Weights of a small GPT-style language model, trained from scratch on English Wikipedia.
Size: 9 layers, width 128, MLP 512 ReGLU, vocabulary 8192.
Architecture: no biases in attention or MLP, attention and MLP in parallel.
Training: a variant of Adam for these matrices, 159M tokens, 4844 steps.
Each number is 500 + 40 x the weight over its row's rms, rounded and kept within 0 to 999. Layers, rows and columns count from 0. Numbers have three digits each. The size before them is the row's rms in percent of the matrix's.

# layer 6 attention query, 128x128, rms 0.054, rows 63,95,127, columns 0-127
144:486573486534548496496524498453494503418479516459394460512450541458530541442485552529569560532519523540464535519482460516476464519506484521480548473433436523452431542439489488483477470590526403548452468599496461517481507480557501473500488528552501547516479479537536434483489510506517475478509521548461517499569478501469447511515551477517481557460523531567478564579509394506507487510481
132:461582462531553454470497507481462477420516514456384473489456532445493516472461573553497580543556520549456551487520438525485491523519479515443505429464459519469438530454481522502518462569495431528447492588502466515482513486563488504528482517511473524520465463521508427475491538508495423472485482577481527510558491535471466565501561464545474525468509511569503555555567424521532506491502
062:447484497510446485518530440478538492496477529518477427487517481475477491506470512505551521511546502529490541476543469437459377472523486522493513460496488573435485479472540464508530493479520386512504402528545533565486466522488527439550555522494413522548496518550469431409474546486563469447476504503502481536532481516508496487521484472506511600462441562432461473533464486536601500516547
# layer 6 attention key, 32x128, rms 0.0558, rows 31, columns 0-127
139:498516469484450501609522444561494399491426520486432486454453451466489550578521454558427477496525519464510507494551489597516513576474522486517487498506504524462472537535487441400508575528458504474473465491507506521479534550433499465510542575462508464486471512545564576514469421511497479487447481501541469518500452520508488510453539427555474537502477569541548497526531486483506529474466
# layer 6 attention value, 32x128, rms 0.0591, rows 0-9, columns 0-127
098:523484487535461492499590545465505484437465508564507548486492526513505531485481391471470511542508470508515413451471553527488506483521437465568475504516487520566495528479566500474560576445520556428514455460509541454509565557437422499492482445524501478460521477422479554518556464469553489521505519507590499554519507478529481475545420498437460541475463446459515545499586475497494488485544
102:478499501536466517505499468549530467513506534455452521539548481518445514501592558462504464507544428577545471523558480473539493436484528474500530538511429491494538479556541521483444486503495512476548566428482496516474489529496501425486538486496493515593539475556494539409433490544472512464575549563518410506488452505456512472395504512474563419498517440545454463513500426538501485523511
096:497483507596532490478432494571466477515523481466495483502549525508507529543519478490547495511467510448475529567527457417418536458592483574432485504520500454507490466489487524474507474457513405470482466578501541461455528478530512452524563540506517476495469560570548461595528480494546508461439595484535462428545560482482493533527476497426503550488509484525529521444536478567471547507491
094:493491499436441568467496457512527544510523484467482523445459513555523521478582520500512479465460535416479395490540522510471489561510513520554499534542502480480417465526446506513506536405513495523561456437466442530541510523499477621512491476519456485401488538556505525518515538484554479465426499516522456497437450490467576503512431539502503516529475491475578449476489574508549510525474
105:507491484547435499476576437497531446585498474455564544505500452532547397525478427517499595476507483523509549429483483511489500460450527533524484531489506488511474542457450502527482471566515552474498515440493508540507474499520506562443548445426505518503507531495464543464432494513494510505497472451559463535364519533548539515438571482568480499474477476537485522491509528545490449554578
107:481515522531423510482426564482504500442502494552549549503538541517523485547418587491500423513520497556500453497513561572538458499541457490509418475515548572504509492499504458495413544473472528539509548468513556584572521426490431497490585531497530504457443470486485541470469494503462496500526518533506548474399577474491509451490472494435514509494500534523557522431521484521461531453476
085:510519456483476508473489517542508438471542510456509530513524461521439542419601490481508579456487477526456515514517525471471503501502547412501513461543482454550494490433525475470550476456564454510497533471560499550512482508519446567475510568456528521457431550537501517499479477425466511508513545485534512542537631519481460447399455480552452527494545503473497412513507535502494406522486
101:513485529537498490466478521565521525590578502584566551498495513451508544474604540510480489494490524491522634452502490531515492478496488558510508466534492478429548477411474438459470506460528479503494476529473502475519515520538401490546454496567446523545554507487510540479461479501470471458492406595440547484435511529529487470484534490534506583497459520517492462463509483474483569483516
097:595502573532463456469526478483491481460521501530476556535539513565522482511499489488523509423485579474477465494459503448518499484481569467528462470556469456512514488519477473508476475470513606492462542509545529443441522452520403600511445504474456528466491506471523475491434493530458512470498472507503439472483425580583528468541548475445510521499507541481481426512600461554451522533547
098:515493504551550443552575522482507559452456523441487541497448527478539468493526418568517515476511537469469542471474559480553497523503482451550460505472470444539557529499553559543564574542485465364525497475480470491526465456497476477511535536545476470518498490442473473529524498350507482510516537545487547448481521504464526463525515477532454474526501439508552477522464520546465577457470
# layer 6 attention output (transposed), 128x128, rms 0.117, rows 0-9,32-40,64-72,96-104, columns 0-127
096:531455524454489533498502493396521473601514494528431512574503499526572498503547501517487559459456517429577528467461488542526487445503483488447452520505530510523509507479471452489541572516485527449547498569538468514463454455544550444466453393544453517503531502468418460521444507491456532516572565460477491489519550471532544533558472460511427477492482539522540450436498537522526524524534
116:530496539499500520409495468509532495523533447462539461462569530486477505457589538545565471557497482514559500496531495483518508575462481506447539469524427544474456441493471484566453405456574557486485408520523559502571525479489450503474558500496527458525472490445468528481468459552574520513494469468489499428511500509552513579498528482538489443525495428535522479593486489470551469486451
105:552495470498510498557509538512502579533515557510504498501493474442502481434506562518519491532499561465445540506513550583493501509470546477526575463468512474506468567461494521533509543453551519550440533457524527536416514464455506472603482597454437433492482490474451495503436416474522532500475460472541497546402510494458471526566538497423538512501485499441537504486450461548545558467524
086:471415477501455585522531599518521495490459477461454530553509540484507449494558469520576502491500558552516470433453489461565502461508559491593434513532521516454505534482510541446501497528537507516607486434430479507515462499516508482479491502492525476503465442498481461477454549473482472543496490554575535497473516433444486561470427496468448529528460547412538531470559548476481524455519
115:483489471508551502412490464550525467499503460391497555416448574457536529431555480483507546480536486438451480548458540439510509535495515513496498535523459536560472460457465512490565465512558508507519503531553487456504535481528545534439571422429555497555507531531489494522457535496476531516434477551473518499590522511465560441519497511532475440590434510511535504458456505463511471459510
116:479523553490554424458437575514550443513507500463460534569517493501502532551481523470476448527507459532488483489497446449491485474454465481471436517506475507473455563546508499502545465416392551500546451560525489498554545469506561564486514614526498528464546474497506441554520473546463510490513518496475465488512568433465499530524528540501497499528528405498584523472447444465517527538566
087:463505494520560533421520600488463506480488537513490564505529541482503565427544532476469596469479528455531457525529498467551452565517491552517506427503480500480527480547543535547517475444472506531523527527487563505427502418507449557463501452500509526479504530401493520492475410487481531516387500502487444408489556520547466537558459502473439547485497521429509521524532506489476494528495
106:445438524525562421537508517540527580525443508470485488540445547471438529586488490464514504627552495548532549517567490498523484527499523605477513521502529508520492579505512472511494438472431540491475466510479492555518488524504486439545469503530529435478409502456519478498543499575518519439491534487464453506480497530459525478466498553551500528501487476423538506484504474418465459415475
095:503513488520476426435429504585536533512511465472472518510547445467487494492554508454520559593532477482460496509466482509477494524512512561483473483483487476525508523477591451550475480500490457537421453549523486480436478496406499467437498514476470483578449514442560502493437485532493555555471593577545489548547530400437491486540528488546496456536515525519561478478515551465486530546471
094:463448478443516500585429444501459538510487503553480555485509465516510481482470501516488484463496562499505571456426510565467456446481480547535428425505531511515499486517542545468516563528464491503522510544539440490566483526480500555445466472566494548520546537502530490497539506530474442578559509447504438575502501519531581548501485509424435503511520556538431462506556456443534450432458
111:474442508518454551480521456399511491572544543472456477603486511531577513521496491539500540485422538469565544520462521497584515463501538485414541485503488505486500489483453517467502582516491508449554456497549465539479449439500572387504491439523421488500535476497419463469465447510478509518560567460477483477528528487497505534538460505522485506534474467574507474465506576505505460506527
119:558437561454506528447499510539541502513505373483571445468521484489460515507539550509536452517499464493570522499511515550501525547451439508412468497533457545498443465515471473518466428468561529500507415560495560484579533460513421524475561477488549489524468449462471506526478487553561528495525463474488538448501536503563517537510574449526465456493518482490511474604496483508559485520465
115:570465458508496529521526496524518520494471564561507507530502485472475482445512552523525542521497576461456529527544545491491491504409512486551519515468523472509438556474524521567494505437492547554452546425497498524393443413470508487629483582486449479505502495467492557506474439469478538497467492501516461513444512517480471490557527466432511501501509419458534508526422465554538574489555
115:491472513498459550496571598498522470498460474479439512521484555465510441500554502532587503518435536608507492398458507450557514469540555506531456524542485521473495531483507523467530531564517491544625507417448465516493500475505484511511483481494520500493466432487485471502482497441491467530504469568554513502492497407462424587458453503482446525522478528441534527490558507506468527452467
113:433494461531506502423523451524544490476517480407544531445437571516530569419527470528493500407507511455482459610435567485545501523500545488443531531520441528549506463496431535459540451489536562511468514512529528507533517464526542459439547462438554506525483507551479529513481499533469538504467519526480510506553477552437500432527451479544537464581455537517513510467485512458513465473551
122:493519506466477428459460578507487455531545516451494527570505459483533528537437512500487409476491454556480481527489484473585510501474486448469474503491506498444461547516478523514489462452425529513547445557549468468516563455491561518553502602535455529456552445566486483538511471503459559523547509441466489497511574443473455557519488545465550482526528428509526483482483500513439465569593
094:456501509499590513463531598501488547509473543506508544496522511505508565437504524488471552458469540445541476524499498512546454610555515523495487451517468500478536513552535499530537495477442484544551510561459558495445512430531436560470552466490516521534478455387471519514466394511523515518432455478516438431472515528530424490540477482452430520476522519449516542505510516500430473530473
116:449498517533597422496524468554523550487471510451497497534459550471449488596505483494542496614520506511540550485548538480543483529522494606488554547496508492521538528484470472516486477473477556489463518462519427579498479470487476426543452462532503462470388537428526515489543531516505500441461537473450467546485484532498525551436470526542508485514477511438531524465497446461456448428510
114:471526489503463451418472474518535533528520505476473474581548460493502510469497493506502479575528490517465450552463488515521519539504541543455517488437510491472505473451563468494476533507499454546418460554633465510441500491415529432483497502476438553590482502494540520442465500535504490532462591528534457563516496486444419507461465458522587451533517566548549531487515542502468461530511
097:490429522447501476497481432430540489586509496495457507567451501465517543536511543496437563506459499431532596492468458529523514472462503514457512517514515476537490528488482467505476610560478478465556482552581458506477455447557561414460475459537418538521541484516488416516481463527507533482514565491469470439504554479534561500571510463511463485459463524514501479463506543544570509490541
099:554449595509479523436498503524506500517505431453556421477555499448480507470569483564549471560538509484498509480542509517543527562494509526463488471483437534516452441500403496528485436453510583501453400551574494535591507472478459503505539532494533461506465497484487502480467432558563480533515491455516488435495559533511487557494484422514500467502485428547498513561546528482521488473465
094:567473469480499528566493456458511576533493523542516525503491539454486501476546548562577523509411558481460475551544528544524450470460527452539590489452501488471427557484475553514494455499560553561434521478446516532477529467508488513547424540520439459489494490482428494466508383533511524523515502452506466566436464485483489507557555530426520491514492495438551517488433471490502529515508
102:462395501532519554564541628532520513513471456455498542517447539470465506509510509515562498509519479560512504457416524402530552463509591470535418515544494468420503572455530532472503518541482492548568467469534506491489512498461495468504506518495477532548491470494451490469421544445458474513504512555581523491461509480459476561475472482508437476493422537485512523498504522492529576459529
106:491501448517520449420462465576527455439509444435496524418463548495549514443579479501493548468545504449479474567466553510507538553492502531492506557549453534557455466469440531469497452459552522476476526489464478429519549453524491523441528431510592517525518522493446481567527568506459554543472499563456539547592522480440522548499497527512472475553474508530537503450475482505512464473507
099:441540517511579448443449524497557468483547512413483519518524497524549537565509559506462465526469477518497526478473417421536512459481500479446533541528495505500455552559502503497496462420469520495534471558468448452525525491560557523434503582547500519471548507513506427546515469538470513489491481483428408538488552397491514499514507541487494528534519460488552543499430461461527490546589
084:438451556506585536510527626484485535495509489524516561523462503486513553419523530484497562502492517416493458525527524478565466565537528585462479489487495498443494449524509499515512534501436481558514468568525565507464517432485435539474483485534490588529541514438504517531463439522467497526463510481527461405443524514549455481551465471432447500454484472485478547520532502461441452482512
105:463480437506515427458502548580527529492506518444496501504497510543452546562501514505506574551575498521561529482550529473487488510529492574472442544525575477551573532530474453564525447445457530460461524525486463540503523451486456457463439484523546381452447512488509460506552507548445509525489523464500454525458463505495557555477557547500459521489540470432540523473528429445461475446520
102:507478446505431466472439521570516483515528434483488506497531468438496526492555494487543563568569476468457465503466502535499535534515455554460478515478429442525492561495547491483459488529502479533426470546570469491468496456388529498421475517544463550546489485476539497444489492580433484581486593579538488538542511416442494534500524497533520463534503526503565512484538540495505481539461
070:503455456489452503573548482472510498489524586563414505503535497469552487435494441499489454538409428467517499524466417523504501519500506489512481451549420588499531527533528491447521486526501453427516494478477530508561480552457452549538572495468500474507480485493502480568512527512554509517536548482518534515596515480523413438522531399489473510530512533478499463492570524461521478587474
078:570447531454538496478453482547492500496492487529556516600552484465396566479485459510466486530524510516468504490487502511536485533392459530455434522452557578520427434553531478434441506481525482516533470473609509470439534496524485482504491457515551544553588535512461479474503506529510469532503580477476424519448467499529587527478476519491483446529530500482503475531487489504507474471567
064:579503518516539479439491543509518464399509527438500420489569468508579447545521553443482474507494549564466594509518490479450526498538551510514486526447528496452467418527511511467495515527468505524381466474531487483454488451470532486515446611461511436478550488617500515494500493541539501503471482557559490484529513544527541524488556456504506476534455533504459500475502485514479434505527
067:533499404470462540475492484513590549500552458482558534515465511500511512512505498476618499476410577528484449533574554502496489448546518479548562515539433508549550568476479482464491504500511556536566469443405464525521470500533502514522499486578485489458467507476566517521497538458483475524489461463435435531500496518444460532509494554496528569439505502418545499458494522510519470464442
074:521454471473485471498559437540582498537461534503432560451507519537533523489518487619496530503543454491558535539529537557451448455468576476527461535519437548514560546519439491478465482548466508409537506475415538551526552498510509524450523495501483483502501525467461454484434454444532457461435530488588516473485458502442445448475534499479484558508507556487447504562476505516451510513529
071:439557516569482474493523539483538486457481590562493509482492575427480480544466509436538450494505492498540511429459596490526467533533517410500488473537521476508464478442464464511474456487451502444471476382571524502512508492482502537512557495493481497432503482553494540487491481492520512512565517493509594499534544534575442516523502455514523390488558470481512509486536532488479517606522
067:576493439503483534474433429501503524492524512440531523521503496564493511411562421491504548495456486534489503555468553579430532465457490526471454426477452520568491526530578509487478476475527525518548519490490502456531500446527427509491473416466554490447462551448486447486545552485413472506411554530499506526546548516448465489533513553504483579521545548486536520499499492547523472552508
068:545508479541538545549507493531500485541479481557474487496468472527474475431548543565522534577500506483457614459489503516570429433435481482473566507535445482525494541470487536504436515529450484477487520508381516563537518571548461477578511515532478469465471464525527533559473485486620488465551479540467505447549457504431493469504508472541504548513483566470480481468483488464449521546489
068:535475478571488439455517538482539523479557511545518510497564477514564463472460491508458466479426524480502513548494425557511531490550625498506455457512507572545517500466531502468540477441473501405484559489484528506475493462462435469530555447497470504499515502500488501521410513487517551485506520502582492491479533495501497370493510447479497445462528558476539386543480457533483481543555